Weights of a small transformer language model: 9 layers, 5 heads of 64.
Each number is 128 + 32 x the weight over its row's rms, rounded and kept within 0 to 255. Layers, rows and columns count from 0. The size above them is the row's rms in percent of the matrix's.

# layer 5 MLP down, 320x1280, rms 0.0715, rows 0-48, columns 192-255
size [100 101  99 100 101 101 102  98 101  98 100 100 103 103  99  97  99  94 106 104 104 101 100 103  97  98  97  99 103 100  96 100  94  98 102  98 101  97  99  99  99  99 100 102  99 100 100  99 103]
[[164 140 157 125 127 135  63 174 151 133 122 160 127  73  84  78  87 173 135 152  77 124 160 159 128 192 155 156 133 171 155  91 127 108 153 109  52 130 115 168  89 121 101 102 145 179 130 108 121 137 168 110 100 169 116 111 114 215 148 124 120  52 106 128]
 [141 132 125 121  89  94  96  97 112  90  83 154 190 148 168 142 135 134 150 119  68 143 126 104 197 101 139  65 115 129 122 106 148 142  88 109  90 183 113 110  74  90 121  36 110 121 108 193 163 104 113  99  89 118 199 127 129 130 122 140 144 108 122 166]
 [133 141 133  83 127 149 115 108  99  89 128  81 181 130 162 103 153 144  90 150 105 107  90 129 139  95 139  92 102  80 157 179  67 188  98 115  95 162 113 110  99 156 202 167 160 131 104 126 133 134 130  80 131 141  46  76 116 127 125 102 129 100 172 174]
 [129  76 138 128 109 148  88 119 195 144 171 120 150 164  95 108  84  61 107  96 106 166 127 114 124 163  81 155 118  52 152 141 101 129 118 113 168 181 112 104 100 165 181 133 152 134  58  99 157 184 113 154 125 142 117 136 161 156  91 174  87 130 177 173]
 [162 114  56 147 190 176 150 145  95 137  71 125 101 126 169 111 122 109 203 131 141 154 204  60 127 105 149 127 112 132  88 146  76 150 105  94 104 172  81 115 135 171 116 149  94 120 122 149 195 162 145 122 134 135 124  85 112 140 124 111 180 151 126 137]
 [145 157 133 125 141 167 114 144  82 107 126 132 121 122 107 138 105 173  66 134 122 122 142 122 185 145 125 153 149  91 133 139 170 128 157 132 118 107 117 123 135 103 110 115 129 149  74 192 141 136 107  90 132 102 101 101 154 107 148 106 140 153 126 104]
 [179 149 113 120 121  84  79 128 116 139  99 119  87 129 172 177 128 146 158 152 112  74 156 164  55 130 120 137 141 127 117 114 170 139 146 102 103 105 144 125 120  80 108 136 140 136 131 171 120 180 145 100 105  97  94 143 131 139 133 131 127 142 119 143]
 [113 147 168  60 120 132 165 138 115  67 173  79 204 198 120 101 111 141  91  40 129 147 146 142 178 113 136 146 104 131 126 141 169 141 210 125 154 174 109 115 144 109 159 130 120 101 130 120 108 124 115 122 115 113 125 198 134 102 108  68  89 166 100  85]
 [ 97 141 153 124 144 141 130  81 132 167 144 144 222 124 162  99  69 102 132 133  70  97 167 144 126 125 164 117  75 126 195 114 177 165 100  88 131 138 145  91 113  89 145 107 109 114 134 174 168 159  82 175 119  49 139 161 106 213 122 114 121 111  80 157]
 [168 174 116 108 121 142 112 138 145  66 159 126 107 161 168 128 146 152 143 156  77 109 167 164 186  93 122 131 107  80 166 132 111 186 102 117 164  55 172 153  74 117  91 156 124 175 121 180 173  77 114 169  81 121 162 150 126 144 120 140 158 101 155 105]
 [128 126 148 102 116 170 119 102 110 162 130 117 134 164 178 115 100 113 131 140  93 128  91 109 113 110 110 151 125 103  72 155 152 158 125 112 164 167 154  78 133 114 138 108 124  82  93 169 155 142 139 119  54  85 138 122  94 175 144 144 155 126 101 185]
 [204 141 139  67 158 128  91 172 164 143 114 131 186  58  75 149 151  94 137  80 166 147 107 123 132  94 137 145 139  97 158  82 149 131  96 132 169 187 131 152 109 151 148 149 119 112 160 208 131 111  80 137 134 150 113 186 151 148 116 109  98 153  43 161]
 [175 106 107  91 134 119 138  97 140 223 103 140 135 120  88 194  99 182 114 152  98 148 118  88 121 127 139  76 112  59 136 139 110  96 177 162 153 175 173 163 139 127 125 136 138 115 143 134 133  79 151 136 132 157 195 105  97 114 133 161 161 163 137 108]
 [148 121 109 131 191 139 110 138 150 115 141 110  49 103 150 145 148 142 117 174 165  76 122 167 131 148  80 141  79 134  62  84 146 111 117 153 157  85 104 147 158 106 140 154 170 118 122 161 123 163 113 153 131 146 102 115 143 149 124 127 156 149 109 142]
 [ 81 154 158 156 120 120 140  68 118  69 204 150 108 142 141 168 173 118 169 173 188  90 126 186 118 104 139 118 163 125 131  98 145 179 120  92 154 115 110 112 117 144 126 116 140 127 147 220  95 132 107 179 169 117 101 103 137 122 149  97 125  77  39  92]
 [142  40 132 101 129 149 165 176 162 183 113 130 178  96 122  90  69 133 134  95 129 113 155 107 100 107  99 134 114 172 105 175 109 122 121 119  86 177 129 145  97  79 124  86  94  94 146 141 107 135 177 155  93 116 102  74 147 144 132 143 112 166 133 158]
 [133 129 178 120 126 148 127 168 134 145 119 169  86 141 128 154 112  85 137 134 100  81 119 148 100  79  95 141 184 103 116 132 157 107 214  80 132 200 102 142 148 171 176 130  99 137 152 115 131 123 202 124  98 113 135  89 110 119 161 110  92 145  82 104]
 [135  83 101 165 175 127 128  80  89 136 165  82 154  83 129 102 124 117  59 146 126 106 146 188 151  92 102 123 172 131  98 164 130 103 144 143 114 156 160 117 151 147  95 117 105 131 134 119 109 141 154  88 130 104 164 125 143  99  89 126 106 161 145 139]
 [ 96 132 137 158 195 169 118 147 125 154 157 163 207 105 147  45 144 132 161 147 170 134 103  71 133 155 125 145 154 154  62  98 177 121  82 125 117 102 136 106 162 150  98 122 127  56 182 149 154 176 114  95 157 129 123  83 110 140  98 150 223  89 202  99]
 [127  81 120 168 110 134 140  99 116 117 123 126  74  98 161 100 145 102  71 147 195 125 127 107 114 134 108 160 152 104 115 111 158 123 158  80 163 123  67  90 156 123 157 139 193 144 138 132  93 149 113 145 125 138  89 107 170 141  98  68 149 120 156  97]
 [112 119 119  49  71 164 134  78  94 149 194  97 157 172 156 108 134 141  58 157  77 113 164 149 145 187 186  89 114  99  51 124 127 108 194 135 130  52 107 108 115 141 151 117 115 118  95 109 111 104  85 147 137  17 126  86 108  83  68 141  84 126  96 149]
 [109  58  78 116  98 157 150 111 145 101 116 121 139 163 117 158  78 104 129 106 129 156 140  91  98 163 128 146 145 175  89  90 136 110 109 145  57 159 122 193 118 143 123 124  86 142 140 149 165 124 111 161  70  79 158 168 128 145 101  70 149 188 140 153]
 [125  94  92 131 134  89 147 119 131 139 131  83  99 118 105  84 101 134 129 166 155 122 150 113 110 100 105 110 117 173  70 103 173 100 157 126 180 176 133 136 136  90 120  89 154 121 108 157  80 112 128 129 113 152 119  80  93  75 100 163 116 105 156  96]
 [ 75 159 100 153 140 135  84  92  84 114  81  83  90 158 118 139 142 115  99 131 127  11 114 115 157 146  89 162 115 156 120 146 194 150 155 139 101 147 112 138 122 126  65 130 149 126 116 129 187 160  93 138 127 208  80  73 160  71 125 122 109 127  90 148]
 [120 146 122 151 111 127 132  75 114 165 115 143 123 132 112 142  92 122 136  82 118 153 132  83 152 117 131  82 112 143  97 150 154 127 183  97 112 134 102  78 119  68 166 180 147 150 116 116 114 136 102 150 103 149 135 146  68  49 158 193 126 134 119 151]
 [147 144 197 178 148  65 174 128 129 162 133 168 150  94 138  72 105 139 161 135 142 156 164 137 126 111 147 119 180 111  49 154 110 104  98 164 135 113 164 114  98 144 167  70 113 129 124  69 148 142 145 131 154 134 152 183 141 178 119 157  88  91 175 151]
 [185 145 110 128 110 125 125 140 120 135 129  68 124 107  89  67 109 164 158 140 145  88 157 131  63 121 107  89 128 120 132 161  76  80 148 134 179 131 177 132 108 215 112 109 175  99 138 131  98 167 152 163 158 130 117 107 133 136 127 105 108 113 105 128]
 [151 151  92 141 109  98 150  64 181 120 146 100 164 195 147  77 131 173  94 125 145  77  89 141 158 118 113 147  95 129 109  91 208 165 152 151 186 163  85 141  94 120 105 117 128 150 121 152  82  68 172 153 168 135 140 107 108 117 135 167 103  85 132 112]
 [126 121 113 107 125 147 174 112 165 119 118 114 129 128 128 167  75 121 168 104  83 165 167 122 141 105 128 148  96 156 129 155 148  84 170 184  80 123 142 150  90 122 124 133 144 106  99 160 118  86 106 119 160 165 106  98 120 107  85 101 137 174 157 135]
 [146 137 134 144 227  99 104 166 136 132 161 167 134  71 130 138 139 139  90 178 135 167 102 113  86 127 151  50 138 118 120 180 113 151 118  93 121  84  91 136 159 138 112 178 170 117 111 112 156 117 149 141 157 103 138 111 125 109 148  99 135 116 177 100]
 [ 93 122 165  97 125 151 197 133 138 159 143 123  47 152 146 112 154 147 186 112 130  91  36  84 140 194 145 125 105 160 120 150 128 139 131 157 128  93 176 130  80 124  42 141 141 111 100 115 118 133  92 121 141 131 147  74 152 123 117 147 126 110 129 130]
 [175  82  62 113 179  86  95 225 147 189 104 119  84 137  78 167 147  62 152 197 169 163 102  79 123 118 120 113  98 142 104 167 120  96 171  87 111 162 117 115 162 116  92 169 144 165 154 163 114 136 163 144 118 127 107  91 147 155  76 150 147 127 132  41]
 [133 100 135 162 188 168  84 164  71 140 140  91  85 159 122 165 152 168  40 170 111  77 115 166 135 129 111  48 151 173 110 139 134 128 119 107 121 123 177 159 149  72 190 159 243 128 128 203 122 153 141 144  88 127 177 110  93 152 152 120 121  81 194 138]
 [136 206 132 161  90  82 122 115 229 147  81  76 142 137 107 172 178  38 141 115  87 132 145 188 162 151 129 102  91 132  95 125 178 107  99 126 102 127 118 122 142  76 142 150 137 144  87 140 140  91 135 119 135 123 148 127 142 148  64 163 110 147 135  98]
 [ 95 176 169 128 110 118 137  90 168 113 123 155  95  97 146 171 111  91 113 125 130 132 115 135 137 103  86 149  77  70 139 131 111 103 110 121 164 131 196 118 147 194 121 147 129 110  79 147  98  77 143 133 149 138 151 103 126 137 126 143  81  58 108  87]
 [168 160  75 128 119 147 119  82  97 133 112 158 179 204 116 186  80  84 131  94 128 139 146 150 113 171 156 182  63 122 194 132 147 137 128  77 112 151 119 114 154 154  90 139 129 134 173 236 165 198  74 148 129 138  97 131 159 184 126 106 116 101 116 120]
 [ 92 103 103  98 146 156 134  83 177  97 119  98 146 122 147 128 175  97 153 119 143 102 137  88 143 144 168 166 116 110 112 101 123 173 162 123 108 173  66 131 164 156  92 160 117 149  79  94 110 156 147  98  91 178 112  76 121 148 165 130  96 158 191  58]
 [128 133  89 118 139 131 166 190 139 118 159 161 166  99 101 151  65 126 161 114 107  85  91 133 241 144 138 162 163 117 111  75 137 144 118 100  18 144 137 103 100 123 190 147 155 115 157 112 117 105  74 106 125 103 168  93 160  96 156  93 110 116 172 184]
 [ 83 162 132  76 151 119 123  89 112 133  89  92 139 196 144 125 115 137 150 179 126 138 169 168 205 109 120 166 106 154 159 115 154  96 155 129 108 124 153 139 131 110 121 107 105 181 212 156 134 141 104 145 134 150 155  82 150 113  84 145  96 115 114 140]
 [115  89 138 101  84  99 162  95  86 148 124  97 141 113  48 134 159 127 125 127 178 122  81 116 140 172 126 129 130 191 133  96 132 157  86  84 135  87 108  73 108 155  88 101 113  70 107 133 154 109  50 100 170 113 142 122 120 120 138 109 147 113 127 157]
 [110  81 144 142 166 116  75 209  43  93 107 138 133 118 140 136 128 101 160 123 151 101 130 114 115 132  91  78 124  66 115 120  97 129 154  83 143  79 181 121 196 135 182 123 147 124 190 155 117  86  62 172 148 151 128 115 151 120 147  79  97 153 128 132]
 [171  95 113 170 109 165 170 149  79 164 117 128 171  83 128 131 152 140  72  91 127 125  98  92 152  81 100 145 169 145 182  79 152 155 137 133 147 103 138 188 164 115  71 155 127 169 123  95  99 171 146 101 140 103 124 179 128 105  92 132 126 158 100 173]
 [115 167 157 173 169 164 167 143 161 162 140 119 116 154 108  92 113 137 156 128 151 166 134 108 135 101  85 166 106 146 110 180 118 111 110 143 173 146 130 151 105 180 172 139 172 112 140  71  84 175  95 126 134 143 114 105 164  97 182 170 159  15 119 141]
 [100 128 132 118 127  71 130 112 150 101 151 172 109  23 131 101 150 133 157 143 147 174 114 111  89 177  87  89  52 109  64  92 183 206 136 102 128  85 140 141 148 143 133 175  92 140 200 142 183 128  87 115 123 112 145 112  89 154  74 122 105 140 146 172]
 [101 168 123 116 119 126 117 100 127 104 144 118 115 130 152 150  98  69 147 153 118 101 161 167 137 139  59  83 164  87 128 180 149 140 167 108 146 131 167 111 108 149 131 163  50  99 153  73 131 170 131 158 103  94 118 119  96 112 114 194 142 139 165 142]
 [114 142 159 161 139 152 102 134 180 117  25 106 106  82 135 124  94 100  78 150 125 106  87 102 137 128 126 133 146 127  97 157 127 157 174 127 164 163 158 157 175 102 124 120 131 170 141  66 143 139 158 135 128 141 166 126 161 189 144  78 140 126  57 134]
 [163 166 163 124 100  92 184 115 190  86  91 131 142  73  81 128 157 168 101 111 106 167 120  98 152 142 189 104  92 176 110  97 175 140 129 122  60  68  89 138 103 132 175 168 106  81 151  73 180 134 115  94 163 121 148 121 163 120 149 146 108 113 133 127]
 [222  93 131 126  88  97  81 101 165 174  94 113 197 130 160 149 129 122 105 153 113 157 149 103  89 143 146 103 104 121 100 179 105 117 131 103  89 129 108  89 157 158  96 106  74 147 197 123 155 131 113  78 156 105 119 148 155 108 175 155 109 155 114 169]
 [ 88  69  89 142 118 141 189 104 122  98 115  61 128  80 126 123  86 167  80  78 100 162 129 129 134  94 153 150 123 116 129  35 113 162 159 178  85 190 110 160 107  86 126 102 152 148 147 138 143 161 179 124 120 117 179 157 150 159 140 108 107  90 121 102]]